Weights of a small transformer language model: MLP 128 SwiGLU.
Each number is 500 + 50 x the weight over the matrix's rms, rounded and kept within 0 to 999. Layers, rows and columns count from 0. Numbers have three digits each.

# layer 8 attention value, 96x96, rms 0.0674, rows 82-95, columns 0-95
424565503579437468480465624458504487459563533508485557485538462498531480555471420472500550463506470522530577468569498531564515420433626450513448561530560408528476629516521547520511468528490466450372513590464506559520566578504384493608495466488499562548615457521421483540633493486648454388
518394511548506455503602402573501404453606546422610379502620489518460448557493540533556473532509582391455572547511530521453479550587514550589543559486460533482496443442464548520531554541509583507468465527487552430473506631431470531529428457596541549516563452541473567501526511479579490558
561515525520578452538559578587418480439463531542417404542450516421608407440522521434402489438431480467453621504453483566575488486410544472390491493575505511556492495487485539502519446484493562528554431552554555431619432557458516499556526477609520504524465504495401593616515470391562535586
569511481431482598556470482571484510487483444459526525520554525516480543533572540558487539493404487416469458612544590446432497577533541561476563466467485570480426538470513508505447445508539527521462563565408611529570521497592561484506636438544580576512536448468465494499499453507470518518
404581545544620474568483425463534546562459516587563539460483438475602519534458442472437506557568514421464508508425485471548482547537492518477536541415581529521508553429491455512460411557526457571526518399520457484461483447369505446436434473482544555528481563510450526492546530477433513460
463454527463441539514487545593624481496530505490486598435508481570522560431427593538540480542551509425553517475544488515490530532461502477494532468503489477533421494555525456641470441567521507530564531480632598532477472510417503477466485500436582379431472440432388539468450410485494452526
538533555407523492469530467573586584419417442523453459587473584486497435537550389523580539546541423581530484369527491408388476412472624580549384514589567535477492376603506414431534521497623517481522457464518551395508463457398497543501469493479445477469654412488449413443525490524511491572
585529579467577590445660510511506448455414537433441464468482447507478531442540553483464366494509451394371496503521576601455477467526458450443554498541516460502582441481447535518565594449480455520444433479574569494516553432536453456478429508532487498497448478559408455492466463532500426463
541503520382535464599579486405590460533475387516434469444451521535503618592437528523442540520445479448402523559487512528493490534421488442546585408487536469578513468432531545530488552464517474491582470585505577557453460380391570460438491467479483429491578534523489658532464512370473439466
520468482400500514523496554600523449474446470522562525480490545437455546471416532468470598432543469623596611568505592473508407565495468525495446409425431440477503468447501353541476427518535593565634484557516436519419442488564452485527525564533583444547426477544505599470572515510523470496
511534483583480558481385498501473481400491474475450455571561472469468491426457495515508553488416459504555434514423546524440519522450510465570499409429420562458554534470455398550603583533454436440489411419478541516549441494571526472437496627566581531490574525443514568469395497486597401548
588497542444498432493573637496529479575507525531452526470548446569543542517530403585481547474616462521513487496525554428495440514543441576509544485417561546533490422467489499447555506556488488461566502423487484489497549464439423430587530483555527469639618527383475540409446472426538528484
532519543591473532547499415487362561518514469486434460486471476539561586511446530488428494523529513522489523436513528562582539467565537473633463581487474506504520549493594459550555498510408566507492606488522489451505474647453498497574587449572553394537481462583569389485524509385455510501
531438599584537583462499551404518453464442588537522578467581456505553533497480478502505547496539526429527475502543556479518429655533468489501474525482596501595479551463518528433544510522469564448483496565472504485508493519525491503512401558531453490429608417515469539413403457529570599514